{
  "attn_scale": 0.177,
  "init_std_up": 0.0336,
  "batch_tokens": [16384, 32768, 65536]
}
Each number is 500 + 25 x the weight over its row's rms, rounded and kept within 0 to 999. Layers, rows and columns count from 0. Numbers have three digits each. The size before them is the row's rms in percent of the matrix's.

# up: layer 4 MLP up, 512x192, rms 0.102, rows 117-236, columns 32-63
# down: layer 4 MLP down (transposed), 512x192, rms 0.0962, rows 117-236, columns 32-63
# gate: layer 4 MLP gate, 512x192, rms 0.104, rows 118-237, columns 32-63
up117 101:483519478487554470527511480494508480464475498455492490463496555515489472493499523501495547506476
down117 102:476480515512482531522503489573526527495500524487492493516535473502494482506505508501562462496515
gate118 107:462467480496472464526516455465503479493474522498514459520508505543497496482489490494467492494525
up118 101:516463501491515538454492482473525489518505541481495509539509511533475461501527486516485493512509
down118 102:528481458480503534525534516482520513507483548478547450483523513508517426466535484504481495491489
gate119 099:479511531502458527498487478478483515467455517472503495520489468493514491460536493511548510516457
up119 102:446483550497528537506503464488503471506512492494500509515445540479480524451481489513521457478491
down119 102:555491480512473486473511538488539495541500483489481457513511484519532485513504494548494513493501
gate120 100:510504494519520482495472508491524485505491498511506496478494512553492481485492512522473519455537
up120 100:501492541499495499493478474469513513494527513506508524510498486503483503481478544469502475479483
down120 101:482539503548479482475506549486498459493527513528447465481488498522505560445434511523513476503487
gate121 106:514528513491532479493577504509456486502490509486496496504454525525521498552537494514500531517510
up121 102:485496546448519510482517521550491499499471472508507490518522487486494509495532522540461505463506
down121 100:521501486494489521560429488488520490481471512536479497482475482510519539480492528495507475489491
gate122 101:496509457512509538444502474481478440493505498464464523489481467481520525533523467456439551506512
up122 101:506524530477512513502514455479445464527525502523507548501534518508500527516502568504534511482511
down122 101:472522517531500511536541484486535490525488516499531538489531480486502512494473478478529501500538
gate123 103:511520514522522512504470434530476480519468503470488490480443460502515499489498452513523520485540
up123 106:485502468521519477510465506480495533518478459485502506485494527433496482490506521492487487501495
down123 106:551502472516529493520490501489505490575481475490502551487504446537484474518517542510507515476469
gate124 100:485518445563517494483472478472474489508497465489453542495513509498543474490500517504500531532498
up124 105:487535533493514518527507516485523458483469528526486482484500548482461572491476471491495500479526
down124 103:507490491543495516496499486493502505531504488523481496502489481557495428463458513497486519539499
gate125 101:511500534504470477481493525487451536538481494462505495528443493497466493516482515504515486520488
up125 095:512501489457480498491516503489510521499485523455482504490468507518488493565522524476499510507466
down125 096:545507544479528503505483480499483482502522487499521523457493493439485583464465463528492490488517
gate126 100:478494495467502512501461516497510490502486502498515529521517500482493517424514432526499505481488
up126 099:487522509469447472520504473526476459526524478523560547544493503471514517542516485516531511463478
down126 101:507521454439503501494541524472525484487512495479520476492530521488497527482488511517464517480483
gate127 093:505544506497495481490498466486483468478465447524478485514448480498508479496536478499503488513489
up127 093:448481516504477470510495499503472533485459494529466527495478457477487488469455502505487468512516
down127 096:495506515526490507510493464537505481536482481520497499514508474480540525480493557481471544512503
gate128 098:491530485515526482492482517527501506532537451489542505509509500493452511502524488533472495464522
up128 099:552444492521483482544479513475470478466533525523515464518515483544511478522521494519498490482491
down128 102:461496476475456499456522557491530470514440497494506545516533530490484509510521477508512509518531
gate129 102:492547508512509491459481484480475423500473478517477512445496519516509490510513493473497495492532
up129 097:498479536474512460475504487483493465488477497522471507494535498557503514533501487492525465477532
down129 097:534486503464507513513505467474526492490515523504531506529477542462518526463493530480509525486506
gate130 101:519530472494511477502490535460520521497477468493487574522495518514492495475476503485511500529513
up130 096:493512509468477456501531527478504498448522525566505488549500459496464522506537526534505523519490
down130 098:484479486513510517538492524536501522536493511513512502488514512508487504526439489528514499517526
gate131 100:503510494492483530506502510501419527499477471509534533454483490508512537462528526490501519495537
up131 100:473524504540513514566488458491541497535491500530513483523506467487547469520515478489532470454516
down131 100:519543470521454471479501485441512483490527485555481517501511551538504458481507490506499482517505
gate132 098:467466525514461502495474512548497493476525522477522505489500476518507488502524512508496547537554
up132 099:511485481510519491507511472473480498454524475497477520521506518487529486526485503494476500509505
down132 099:515508500484505501449549506510538517484489498478503454491540506553473545487508482512527481483572
gate133 097:482520453496546505509499470504477529475490480513530475504474500520515469491496491545485498482534
up133 097:502509546510499471482519490500495492482475514503460547489533528498505536481529511510508518493512
down133 096:512472488483481493508522449481556481497497485500476482481428480477510459466489484471524501519553
gate134 101:535533500518495507532524523469448451533520493515467520530484519490535504517492477512496494517471
up134 101:506520515499498462481505456524510542497461499525482488530559498477467509500520470461519510475459
down134 104:538491492494469489532488448495549504511500509516510495460492531498485496527465520478467508439521
gate135 094:495537461507464440469474488489522512496479529484494492507486525503517495523506469505523480472500
up135 100:481499513514491481465480522536544501492468526562556475489523448506496500503496484485489528492516
down135 101:507430535472495497487552515531513517496474550514498490490533474515490479477495479481480488511480
gate136 097:524498478533489519508461522500472488576523498506470495537521467517484481515521519527461488507473
up136 099:487524541476492505500487498520513537494465537554493512460487516517503488500469487478491507450512
down136 097:469514535472512498537488515494508493499462491486522492470509488516472502515456510483528489467527
gate137 100:463478472476492490513545509500500523473515437478480504483540507532559461488507516500513524482476
up137 096:491498520513509497479494470528482476462471539494475531488487539499467540542461523438502535508553
down137 099:535557497541465461490512559508492480543513517494504507441497504468487517493484509493449474491484
gate138 096:503539471516467490547494526467439546542483508566519465527511524502501487528479523489505462480504
up138 094:498491484514493527502513513482504455540524489493508500509523492535497529455484480497526528454537
down138 097:514463523476508549498530515526522512495522519496503550529513515480469475590494518477520528481485
gate139 102:502505490483539453447516489509495460520480470511458540495490489442559472509516502548521461515480
up139 099:470486483464487471482487543513531517492498520540516509453503530468541447493498535480489461489470
down139 100:454515518500459544512473508482486468553477486519532496535488509533509514463463519527489491476487
gate140 097:517463481513466481505525531495503488521481517484473497513499461544515499488469504527483501503505
up140 100:488498498481540524514441514521521463495464508512553482482514476484468479524508483487530484515500
down140 101:507496513505466528502529469515496523513512458530488521481491498464500527483466552523503435475482
gate141 094:475520480520522544487502503524476500504482486508470504537500487528484461490464510548517521499528
up141 095:510467498516490539527459501460510491483507489540488507526501490512494497502524512448466523532479
down141 099:474471463472493461485531532531524505559508531494479506486484493451518535494477507526467497515465
gate142 098:490491483484465507489501481474508480536456469517519461458471521517510439471534548516479484484505
up142 094:557491531525473507512513456517512503528476521478534468503481500489525461483488449517462548514526
down142 096:512447528528530477510491485518519505479482536462493497509519511509547518482530480510490544509475
gate143 106:461525510505510508515486496511515514501494493476512489552489487477491502481510497510508521466542
up143 101:494476493470486519535516502496468469503501501493545518456448478467533512539512486457472560520479
down143 105:449505527491495543517498445499511464503501489509507475514494503513488522488476517456500490505446
gate144 101:469508519499501469525510475470484501511500487476467512510471468475529457460474492521495507535510
up144 104:495534496542518497498546505489489504492472487561480497471509499526560479514529563495505538462480
down144 102:473511478501492522521472490505478524482536504482520535503463497500525511499480497509470545550554
gate145 106:565514496505496506491521498484456498522496490518488520562484503501471475480482481575485508488486
up145 101:553462510502504471515467494557421491508521461467494500474521495518522530519504495498477510460491
down145 102:515527510500507509492542488535546439481507480498506477529483508532505476475496548472457512509508
gate146 104:491505501487479478557488493532454517511460546494469490533518501516519499489502490543503506496535
up146 103:453470507482472507499523532495489486493519531501544500490499474443482519494521490481551494555494
down146 102:513474518496500474537464488512497535480492520564539476516465494517551440476528520482466547501479
gate147 110:532527504485519478538459506492479513542505511525464452507506573562506490514503532497514471443519
up147 103:496475526483529491474475486451504547502506469464534465485500519501488471506506472494555496484504
down147 105:508492468510489497556485530532486522514536497547514501503475487508476516511463501525524493434496
gate148 101:488503505460530440495515537550519500497451487494482503480484522528497463549497490498480528461493
up148 099:512498501508506488537490481533509498470527482499505504519497483527502512505472499499540520512520
down148 101:502505485502493494512532505495529514485516498530529518534529522446511487488449519496497504518493
gate149 102:529518465533513479516497503539520455527474492537504518526444536503498473520538481499461493446513
up149 100:514493471545527486562495499452497486505501526474471495522507515494496476546514475538530431468510
down149 096:499498438474569498507548498486487501517496510431470513477506502499505469494515486493497481516529
gate150 102:500498516536489500514499469471483486529526461498464478517457489555510495481489519466510513494511
up150 100:425526516507491557494483489555489516500502500464486496471455495473523529484533503483513520528509
down150 103:535509503493498489464536466481515443474488485496500496490522555489483544550558523508494481469497
gate151 097:533489454466491508545509530479487494503475478519477458514493493506474457548462503537520482480495
up151 099:534493545506487511543480515533444516488456511556500537478466528474504507484519493500497517495486
down151 099:494538493536489479475502526487490479537526522530513473503475502516537476452483479518494476463559
gate152 104:493485499492499493483457467496480514496473499554491490556504473478503484526518511519513467520529
up152 105:499473486483513478510477469517505563513508482547555527536468492516429477549523465540489528502476
down152 103:533485532480498539459578486488472471522468504478450535500490532535509492517487479511477530490477
gate153 105:489500469431504506498518433507492505491474542515518485496441475492526438477500515514489504514501
up153 104:514514451486558474479535529454536533498456507515477526489473548533485509494463530531487495527531
down153 105:494524524526538490494512466439487482462446513502494477531486490488510475511509515478482495528483
gate154 098:470532561485505473533463516514483529488509521511500508512495510495481493504506515470513536465495
up154 099:469532490504534481467523443488488478520510470542509534517514459499501492450584492489489528490499
down154 102:463495491493502474527518505502524448509481473481501483460504469545507480487473515479530471502512
gate155 096:503527564463469489501483487505475521488494497496508494529479477531482508514489543537517477504505
up155 095:462476507512502466507511481510488477493513498527495510536502524490499462483491482503498499529492
down155 094:483518483493521469453492537504513501486530516473516460483476468527512571505544479504485494503499
gate156 094:519522490485481520495518513520503481509529480495505487479490489519502456479497482560481484461548
up156 093:472542505489509508506464509491513528506486511471485503511476508502536529495498519499504500496467
down156 097:533465481432490507508510511481488495506510477533522483452539466503497481540513506490534454486512
gate157 095:489496530519494504495470518462468500486447488525459461537480480474515507440461519489488492493532
up157 098:514475475468501509459514475535530474493526543493507448516534509531511512474492476534531539494507
down157 095:468511487506497484486524515454548497543553528486466509472504490532474445492489511553511492495501
gate158 109:509492458517531498512526472477480477500516474480517499543458464490517476485471477514516552467535
up158 104:482498495527499452528521505488494483473480509522491496486492480518502459530500504541438537493554
down158 102:507503540482526494503514552503472513501490499495523457539492507454500529521500501478499488482505
gate159 087:517520482485566480464500501485481418518514501493472550533515503510510510532500503505522494464481
up159 085:488509515498485527481530471514512534468531478542545500518438467510482482484535517454492498517545
down159 093:506511509540519541495504511514490502532482459532490492519485481471516517483492528478483527485511
gate160 109:508473498482492498488503475511529503497485477461524480469490487517464449478535473504519501508504
up160 109:493476443488513490515472487505495493521525509510507527549499513535528499496500537459503524526487
down160 108:472458471493478524493492474493490474517514467472502514488541553478451486506505486537522463455468
gate161 111:490502489529499508506520529449464478471547510511489494525457521550486467472467525501518474481531
up161 109:500475496497474523526529490520535553526491506522463501486487505470551474494528510505536497494472
down161 106:521513517498514482513536460525473543465504472512461513525482547520517514463493514475526547471512
gate162 097:505495509525550463533479460531472491505511464485497518509515498510495462504487513522519555476504
up162 092:512479457470535535525518508496517478526516492511484525543494518537487525502509516539501482510519
down162 095:507498570456513494490438471514441473474481506491508453492521513500530507544502506465486521474506
gate163 104:488487491513506451460457505514511488495517448479496471475513493499522487495510513489492555502535
up163 104:492524471525528542501494457515492493520507483478563466490500475476492503512536491478490510488483
down163 104:472498509502520503499523514513502548499539499498494529520490557528516458515464504527488484522492
gate164 098:489559545498452512487494491537442534519494512516522465530482466494506515494489482489524510516570
up164 094:476537526505469490515484488519489519468484474467461497516485481489471511469480511510483478475493
down164 096:492528445475473472552568482469487467484491444552537468522508502484479462497494472481518531459531
gate165 102:483518500509532466492528462515481445531514527483508486534466536488510476474497522518501474511486
up165 105:472489497520482503532464462512499514512510505504508513487490535536508525493464445450484514488503
down165 105:522456525468510517496474525503507493491474529506524534563536490459522478512515489510494472521478
gate166 103:534537504501540471494498510492479536530509494503528485554476516542485489518496474501501498491497
up166 104:478548448491460519476541477510474509442534515522494462478517501470527482504472501514490506567495
down166 101:526476489502483456513467478460490504472516513459485528472486514482502507522513501497510516471493
gate167 100:525499491536495522549469470484509482503497518541531494475475513508510479482529474468496508485524
up167 103:517503464475534486497516522495481461492500507452466507523499493520517523524483493511503515544521
down167 100:517488541526447507492494478485492489473495481517497455509532503512504498473498508464539488490509
gate168 099:506503503527491498487485495534488486491518463486457478528451508505497486473485487530563491463515
up168 102:453477502495502475517504515502452468471500476517501484511488500511531522496497510512484485525519
down168 102:493578508498467470488517523481522546537494475505510532509511473513504472490516535505520474513472
gate169 102:513546500507494500544476474497512517489472492490485481503500478517485484483475476521450489448524
up169 101:494502489515500568498488505505459492492516497512481480518486512437528508476489524517508512529501
down169 102:476519503461505481495482506478502509478516508518499513477484524505498442527520509484536536519527
gate170 101:551512513482468508475484470521488513512482497493457487503453516463542493496488543483517556490527
up170 104:454528482474455496488529469509475502492521526482500492533493490467563499479457522480506512524490
down170 101:513468498514535495505505509512481464453489515510519503476500550558485551484519518470516506498502
gate171 100:529502497476531471501498532521461507525507508506485531510478481486486497519509497478517479503503
up171 104:489467471521503514493527516455491513464529485499527526448512523520502507495520501494534526511531
down171 103:505492508486515488476448473457513495465476516546530517513507513550498507439539513522492506487503
gate172 093:527474488512511478474488492511487482502535472481532507552487521523497491462489547478481486489462
up172 094:495517458495502516514526514446501479470528527521445476478466499483512480510461496512496544493540
down172 096:454497529507477510473528482501544512478510526515494502515477478516513476510506492465490551496487
gate173 098:516517495515512469522468503506491553496476469503503501522508501506473473488522470543502465479474
up173 099:438485491498467493467479485532519522521481518476552523477499524486510510518503499470522496489487
down173 098:499536502524466504473513536495494529454491483546524501522499521526503473457536509509498535478537
gate174 101:522488508473486462471501495512525471495492514484487467518448508549498425471519532514468446496485
up174 100:508536490454492514541493500535506542480503515590476490507487476470509474488509543448490472516525
down174 099:494516476544529469555525464491544487469521521513473527503487512505502538517537531474473467541473
gate175 100:449505497539464502501479551523484446503487476507533488484477487478476489485532498463515491497516
up175 103:479490500499479495503521478549503490497424500507506529486488521506537500510462509437519523467502
down175 104:519472527472511538523482488511504534510536519486493492483464483526451500518499456531496524486520
gate176 100:480496543485530462457476531530461475515462520506519480491525505513477479510538485508493467511533
up176 105:549510472469548432493503456480527482509491489498458519482510491476493477527482472513458510505491
down176 102:458499503504451530492522501504502498508514524484530521493513510538515492512492527529516484489496
gate177 103:492537524512525529481432518501448467535455468487500482503510529521507463519501518501521475459492
up177 103:507457489535531485494471492456477493494531478481504520516470534484549503492536532484501504529496
down177 102:492500498498543514484503454520481492524487507476469491493464472512506499515532527494513528466516
gate178 105:457518517574443507499504515517488524509482483509539453498479456535507474503490451494521500441526
up178 100:474516496510498536471515473512498533506524458519510503511512496513503496481463472452497506506515
down178 101:532489448513520449488488495478489495505457506511536464492493511457450511547511545470498521529493
gate179 097:489512534493491467508529472485494482510475447487505493461461502522535457502518482510513490431520
up179 100:483480463459463465481496502478518473473525524495495481514527518521468500473470499451498509475496
down179 101:564493495514498480507505492503513454527491496526485534476496496486514473530493497513486476494489
gate180 103:498554505523495452487481487527475492515464517495493514485527494512536492469530539491489501490495
up180 098:519504531437483529535498516522504543510499496494531490489488509477509475494487520535465500473501
down180 097:551495494502497508498503481496512489497513464495430474467532477546546496525492518509501525457480
gate181 103:492529475528531488447525514489529487461510510483455484528462471485528490495490448521524508523492
up181 108:501487496520500535511504495497511514495540483535459501465456489522500517518464492500535485521540
down181 103:486467484476533523501503528462460514509476506489533490521493488514506487510496478436495475460463
gate182 102:530519505483476487514522513496479507504510498480462494507506560480532467494449500525492464503527
up182 107:494510516507468514491504539501482485451468480475481502493476507506529521459476526447479495439490
down182 107:525485486523468460467497455565485487521505508510474493473462499536532490518532500484496485500549
gate183 103:439525493478538479496521499514471508519505535517498505503475544482498491512512520491464463470505
up183 103:468523498483504484527491508527505520508511471493487517533512513453489467500468515503488470504492
down183 101:500495466542487507506474507516454464514493518485494503521517509483526529510489435528501555507508
gate184 098:521497482484511499485524500472488521513500489452487464524503542519547503493470540430511532552476
up184 102:473532514510485510473497471520502511510525501494462525516513510470513526473469553482452498556536
down184 100:464494504491509533511486468532480508504461540482537497497465488521466502491503453554527552485518
gate185 102:536501488454487513527483537472449526516498512506463466507496537491482449501494458546507489539504
up185 103:468469516468496523508518523534525490564467477540529484498471468494527490515527507513511520488519
down185 104:460548534466492517512516523486529515499515506510506504472485528520556522490501469520488514502534
gate186 105:516505481501518456486436468518467489488461512457472499508492518485493481482506472533531466443468
up186 107:502487500496464515505515468520484511513479505523528555495531515488496483489515540542491468580482
down186 104:502489521517476476546560504505488525496545480480501464449500538478499544482488547490487537492519
gate187 104:501529539511523512512541483498476480525531487487498526543503481492501470469485512470494454476534
up187 102:511478508490480496456510539537475501486475508515485504518551493509483476532555482482470472517496
down187 101:501498484528482494553507492561471504500500518477511461510486509510535455455469530488489530495479
gate188 099:488526486469541458541459507506498485508475515531496479531459544492488488518479479508516493536525
up188 096:476490508549463479497490511449484456500476489491471529536518485512497508450465502530481493463485
down188 099:515509485476519498483519506518509527493513497466507447464532514541491456527463521491504499502494
gate189 097:483501477460512497516481473485510480511448483525518538555502506575527508516484516512502526530487
up189 098:456504489516482497507494467478493524490490536515516432483503487479513517488485474494490464484532
down189 097:496485554536509512501498488519498518484500503513533480491492478531493510508486519509510529482570
gate190 099:530471493504504452489495446492527471486464487477493549521471468560478478473517503508487523546471
up190 097:498500501471491514524502483464509521528483492530489476544532473468477503519523496514509456491513
down190 097:495488531471493514486521556545519507450510521540509543498505465488524544516478500504509473435504
gate191 103:508536474520519468464490489520402516517508549495507532495512497474497541497495517521476543468493
up191 101:485497470510479507506496480524504486534494545518472500531554502533496503472496536525508479535470
down191 102:455477475473490504519524533487501510448546506454468521438488511486517489527511530501510551499479
gate192 095:509516498511521452491494528460499561499526527479525532498518557559515512479477539490539541486497
up192 097:514496498529480518483522500478533496467493483521447521509538478526485520513529461537480516490511
down192 099:500527473490481503505491448534509534488486484513501494506469537474523528503479519505498508478505
gate193 087:490522495495546484510494479518493464491470473471475462510489518526529479500469522543449455530510
up193 085:444492479496502498477508531499461478494530474515508497529465471466525489523577523511503525498546
down193 089:507492463522502568501497514460497498485514522480501477492471495508548523504532574481510520477475
gate194 102:496506485536504426489513500453484474519504525505510525543465465508524485462521495522511499481550
up194 099:474521471524512532519516472525472487457483509534479448487506485515518489539495509462438487504485
down194 099:539523448470482478518536537468469498505513450512502461489543524468506535525556473474488468434475
gate195 099:540492471550497462452530520501499505528491485496495521496519503533475505471493538494460553435506
up195 106:465569534474482500478498477515519502515515506505508472506523495429515472536515502473458468486537
down195 101:511455540530462512507497490482501477499471503532489552543462514536491416506502511488511517549525
gate196 095:520507476479506478475472496536479499485497480485513465507464489495476500535570467473480542451491
up196 093:531494481497560479485517478524524530502506523479481470488476531488487481518479494495494488476542
down196 096:508469520538475477506525501473504475481506473476473506516530466526511481492459507478449463515477
gate197 096:485495425485507518538449487475474495478499512516496507497496480492528498460517535523493521498471
up197 099:503551474482518512566455518502487545517463492476515494535486487513482512514532494488533513437496
down197 096:537485563447494489495555474495519498477511494502495565472491502491502537515515516475467499491545
gate198 100:483496503530532471519468497495481511526501457468497510508485497492499501519483525509521500521500
up198 105:496467480500490501463464501459492490459490534491528505520530479498456521516540514521539489493482
down198 101:510480488483541514444533468452527482458481508532495503528492525543488525520514484529473512511520
gate199 098:530507512548532482512531503469477454484497479492528487510443479550496459492515498452454522551517
up199 099:492516515490449512476496476507455532507533502533487451520508524460545506517543487499536510424502
down199 099:490471503464469529470504445510493495539505456480447514475510489476486489516474505480487540505533
gate200 101:550526521521475469503492471520446494509494511518510484529509452518556493486541517541487479488488
up200 097:556504460510470486489526440490435527500483528456475484510467474514486520530539478515527535516463
down200 099:500504478495488520497497488509464466509532490499524526544512519477516488512554500496467497489478
gate201 101:551497509523519498468538515481545508520501479516473451520467530561512475501499503482488474503538
up201 100:526517501546502458497492506475508455502481538530501492486521460482507515451475492532525496445523
down201 100:472502483522546530515512487464524494503474480476510476534534489541484466502510472518482525521506
gate202 093:519465536539467474493523492522509462511483477505520509516473498501507470534448542491525503497507
up202 095:468507510494456548517509501451534509489499532513516485492480514499501500501478529491504469519524
down202 095:487411509494459481499481469526541516510493519498470468490507532494515504528515518530543477502528
gate203 101:551514534470490457460519514472472463523469473507468501507513507566477489486518493469530494508493
up203 102:498470539482524480487493529532509511465491460572508525500502501536493521465526469490479487551480
down203 103:480484503449531480483530495554503494487493503513494512507486492497501557503509467525520496508494
gate204 099:557510455505537483493495526510479503556476454523519497484475495520519474466484506526490494491514
up204 094:498502476474477533453474498467567477486469496481461468537461455489491509505525479485497556498536
down204 097:496509483500507486524512519491499504487531511497532529451547517486516546542475491479530480492488
gate205 103:544527484482514470482525469482495460501515460487444491515453553531479463531444533460501493510514
up205 101:493465500508548531505505517529490520486489531510508501502463447497515508495522470542477515481492
down205 101:524488519496511496554531488468499467500578497530499517495514485561487521525492521449502524518489
gate206 106:507563492508516468543498498527502518529452503526464493513474544501515452482469499522505478508513
up206 110:480486447523588528483504475503488500475470505462522467503508526486508550501495502481475478536493
down206 106:480486499472493489504475495513476473500492529469486511498506487518497486522519512490506507454540
gate207 105:471466498491501498507489512481502489526492489496484494575475507519519495450519461474499501495515
up207 109:476497483516467491513470467520431501516440506536539519465496475493524536492515544471513509503469
down207 106:540509530499465501507505515492504506523473529470544494451536519488497536526466512487525506510499
gate208 093:528542478497492466503522506473472523509471492486486542495534557548483503548532487528475526482477
up208 090:486472531486535497499497551492470526484493486481495471436546528545489504528511494465496511497502
down208 093:470538496503538573521472480488524455494518485501520476479480479504531504524522477484479549521483
gate209 100:506492537497520466497466534494501505499515445468516524532507488521473487525521486498488494523525
up209 102:479507518536472482521474464510501513523513482522479476510478454519508464497516520485510459532515
down209 099:521525502503524507483529533495489462500479477480499510482482528514491483516515495501496524489475
gate210 104:494501489497492500501535493500503530489472543473509500454496491466517455465482534518481494490476
up210 101:498483493500530496461512477506478539502468490470461519496500516499524503493485496550501489479498
down210 103:469484511466528487508508562491538537496498521524484468487521476552543612489490514470499498507487
gate211 103:502482495506490480529453465439468488528534484498477511512463499499476455464490478461510532492520
up211 101:464492517555501526488508492487499511469522447458478477467477483498468514499527511481475529565515
down211 100:547507515447522499506469517517487472528493536505482513544515492494490523492471479511491531564497
gate212 097:514490477499492529521499464493488509493516510460511511514477483493476496517511511492480539491494
up212 095:503494479536500496462457509508508515545479520517519476538530503477488497482496496536494477501523
down212 097:491501492481534519524485471521487501470501505460513486482473458482489508570508503464460480518445
gate213 092:521475523515509511509529535495485512527472537482471497525502566537470479478520509497514495484529
up213 094:510496487507543530548528549482516516508448512546521532461477501483484492530497531496497515506535
down213 095:492494505488484478501488566499537537452510484491495475540472466502538511515467501474457540486481
gate214 092:494469448453478461530481495482484469511480478475485520481475486490525491531528502458479474540569
up214 093:490451498493518527494547478503499513519533537467485493499518547542465520525504522499492501521567
down214 093:553504506475523529512529502475498484491529540528489481454518498541522559498520498488503523496480
gate215 092:503528484469526494488510507537509539468511513507459555472466437535500481478514512490469502518516
up215 093:523507507476508508453504502500498511489477485526514471537501471527442504503529514432533507530458
down215 093:516499493538526513521540566435513494512502474483512525526456521510506552497495507468518540498527
gate216 100:498493485550527485497443494532480493512478489471539466494506490485473474504542492550514540470499
up216 102:505531501506504479517435521520484480531482459518508505489487455490480496467515499502477489472509
down216 099:493518507470534521471490466501489493503502482487509469471455487508496563512473471491518479521470
gate217 088:535528472522511491487499486482461483509507507475515491522479527465505500542557510522530485527513
up217 090:488494505492534492472522539503542496503515494575511506514471506539479533491480512480508453491535
down217 094:468531452454466500537526520471489467510489477478493471504516445566471469506503469502486516458496
gate218 103:484488531489500480491483493490412506506544479494525501561517498515464506482502519517512528478514
up218 109:515521528469517499533488487476521502499463503484538502509499482525476472452546498542498537486517
down218 106:493561451443518481444495547495493470523543482499530503484466528532475462482470495475462512515498
gate219 102:474512501447523467456494472522488521543508508468459502545505508453565537472496513507490534493542
up219 103:457502470541500511518444467524493496469494464532496492489484498489528499521448501491466496527441
down219 101:474524517494511481513497503499517471528524477533514492524503513509535459488483501524522497519529
gate220 103:493505472532530442518498470486472490499520471469499497536499495547506474475469521455499526488516
up220 106:492502545489477485483540494491487494510478541501460492560497475517507454500508470534517486457514
down220 106:538488493486540499513505507492485499534493522546462548477488512511534480518517508470537426478470
gate221 104:524486506475546466521561507459506538504513498477509487492480473524534462465483507470479513513487
up221 107:513500515503493485499513465480545504521493478477499525523520482499532468512474491469502502452485
down221 105:530502479516511494483512517446473518507476488449507476477502486514506538457498482471531450553448
gate222 089:462537495544522510511509496533509477492473510471474487538489497518482513538486520506492504518504
up222 092:516503512526504528497524526464506483493469526515527510475531478466511493491492519503512453470504
down222 094:536493473496461508504519493463450522516515481495533458472475523496542505508484512503490486518468
gate223 095:490506575464468502507466491498483515485494491451513504506503488494500518510510465496531534509536
up223 099:498479490479533530493486478529541529490497507471472508460517522515554511534514516474546485508509
down223 098:529489482503472504511507519534524515480534464506532516495511513479511506554514474528482484531537
gate224 090:524521509462475481528523532494503514510515538520489499480453496512495529474469525509533493504572
up224 091:521523493482477510513485523490489509516492518486500554484492508505463530493493523491524514497507
down224 095:495514490500493506496506531482471479474550505496487526476506523477534577474478487510486475524494
gate225 104:476509494463469523479485490510527474476522508528520503491501492534517498457514468478498457477541
up225 102:528529489484497487468505500510533504469497500499535510504454484526462542500488526478512518509491
down225 100:510490507478504568490495478478477524470524537529472491509523508470507539514530517504501516481475
gate226 092:566525462515540447506487542490527478544483469455495515464471514525478472538503479505525505525508
up226 096:500491508479506505481489514521493556481528486495515510448500478520487478525509518491530517475502
down226 097:535460512474516518462515518486495532461508508501467477536518490500498445530468513521524487522492
gate227 096:564517513557488513511492479529500504511495527462488507522442525514528494467495469501500485531467
up227 093:465469482511507484494473482492477481489481463550521503519525475524494504511476487534519517487480
down227 095:491516519463482492488501527499533497512483521497487473497487519466534463503453492489485512460522
gate228 095:510471453479506470513514514512485501528467431484512500495482469516484492465556491488521482503462
up228 094:533499528489478481501509530533517553503495498483511452462485492466509473479555529477531492490494
down228 094:528515496523532468467491491515540472455480482488446478499473510512512530475514456503554473538493
gate229 094:503496502453519485487501482478503473496519481499493502491512544464485500475523488469476489521521
up229 097:456473562519479540545524498503525504500498488504470499533496476474531510505486475519537470541502
down229 098:507511458501485435502500537513495477503515471481535553494482490514516482511535504494507491507510
gate230 102:530506498471497447514502448488469509499535467495526452524477491484514477507457520488478484510472
up230 109:482533481532459473494507515517471436496523481483513523532546465490455504506480546499468498524508
down230 105:522519521526505523536505526549474501513497466507491453556488486492499565469509522537509490472506
gate231 099:484516508522465494476488497509501503509508487463494472491495494496541517456476491520523487484563
up231 098:477491488500524501488462487518529519481499461535511519496483522484425507465503498478541478532477
down231 099:512492501450475533501525464470536519521485506505478468502519485508468431500452517500506577482518
gate232 100:490547491496541458534489468525490477497499520503509515520470515493546512509465511534477505486499
up232 097:468514524447479502512482507500490509493497490504509527524535501543490496517505535460472482480502
down232 098:493521525482488539507497584516486495525530477469522502521485513512477468500481511466504479469489
gate233 098:490447524485508503533470533516513495500480474447550481501470484520499491469525497539517502489466
up233 097:489507528526504555531537509493478482533544517510494514511488459502501514487576522534506517528554
down233 099:465486472516495493576505528510460513507502533491468488500467472476463500474492504461471456524499
gate234 097:489472503493530503514467485477469455541498482504485523492460482476494497517563451542463492572496
up234 103:481472495480508509536523503538502525472528535523512478522496524518464491489479460502497503485527
down234 102:541517529475472526476486461494511431515481503521492507485461502492526532508485547478515469486508
gate235 102:487463465507508475527507484496492467466489460492469495496536531550504483479513488518489548472508
up235 104:518521549525512472510490500486512504482500515495509534456526522524468495491522509512504486472536
down235 105:523540457456498501493534467515488495510511497456506494512547456463455455481504493470477510475483
gate236 098:546521533477469525507518528485504503514508477491505497513493526521545503501478521513514493484497
up236 108:488518475465502519451475523526482500490484497518481480499496518492471512520459511480405545477529
down236 104:495510522492513503499483485544474520509495508523485493489485526507492469484494484505486472481524
gate237 108:509530479486474494513441467508476527482511547475494500538464567468526520522555515507505461507535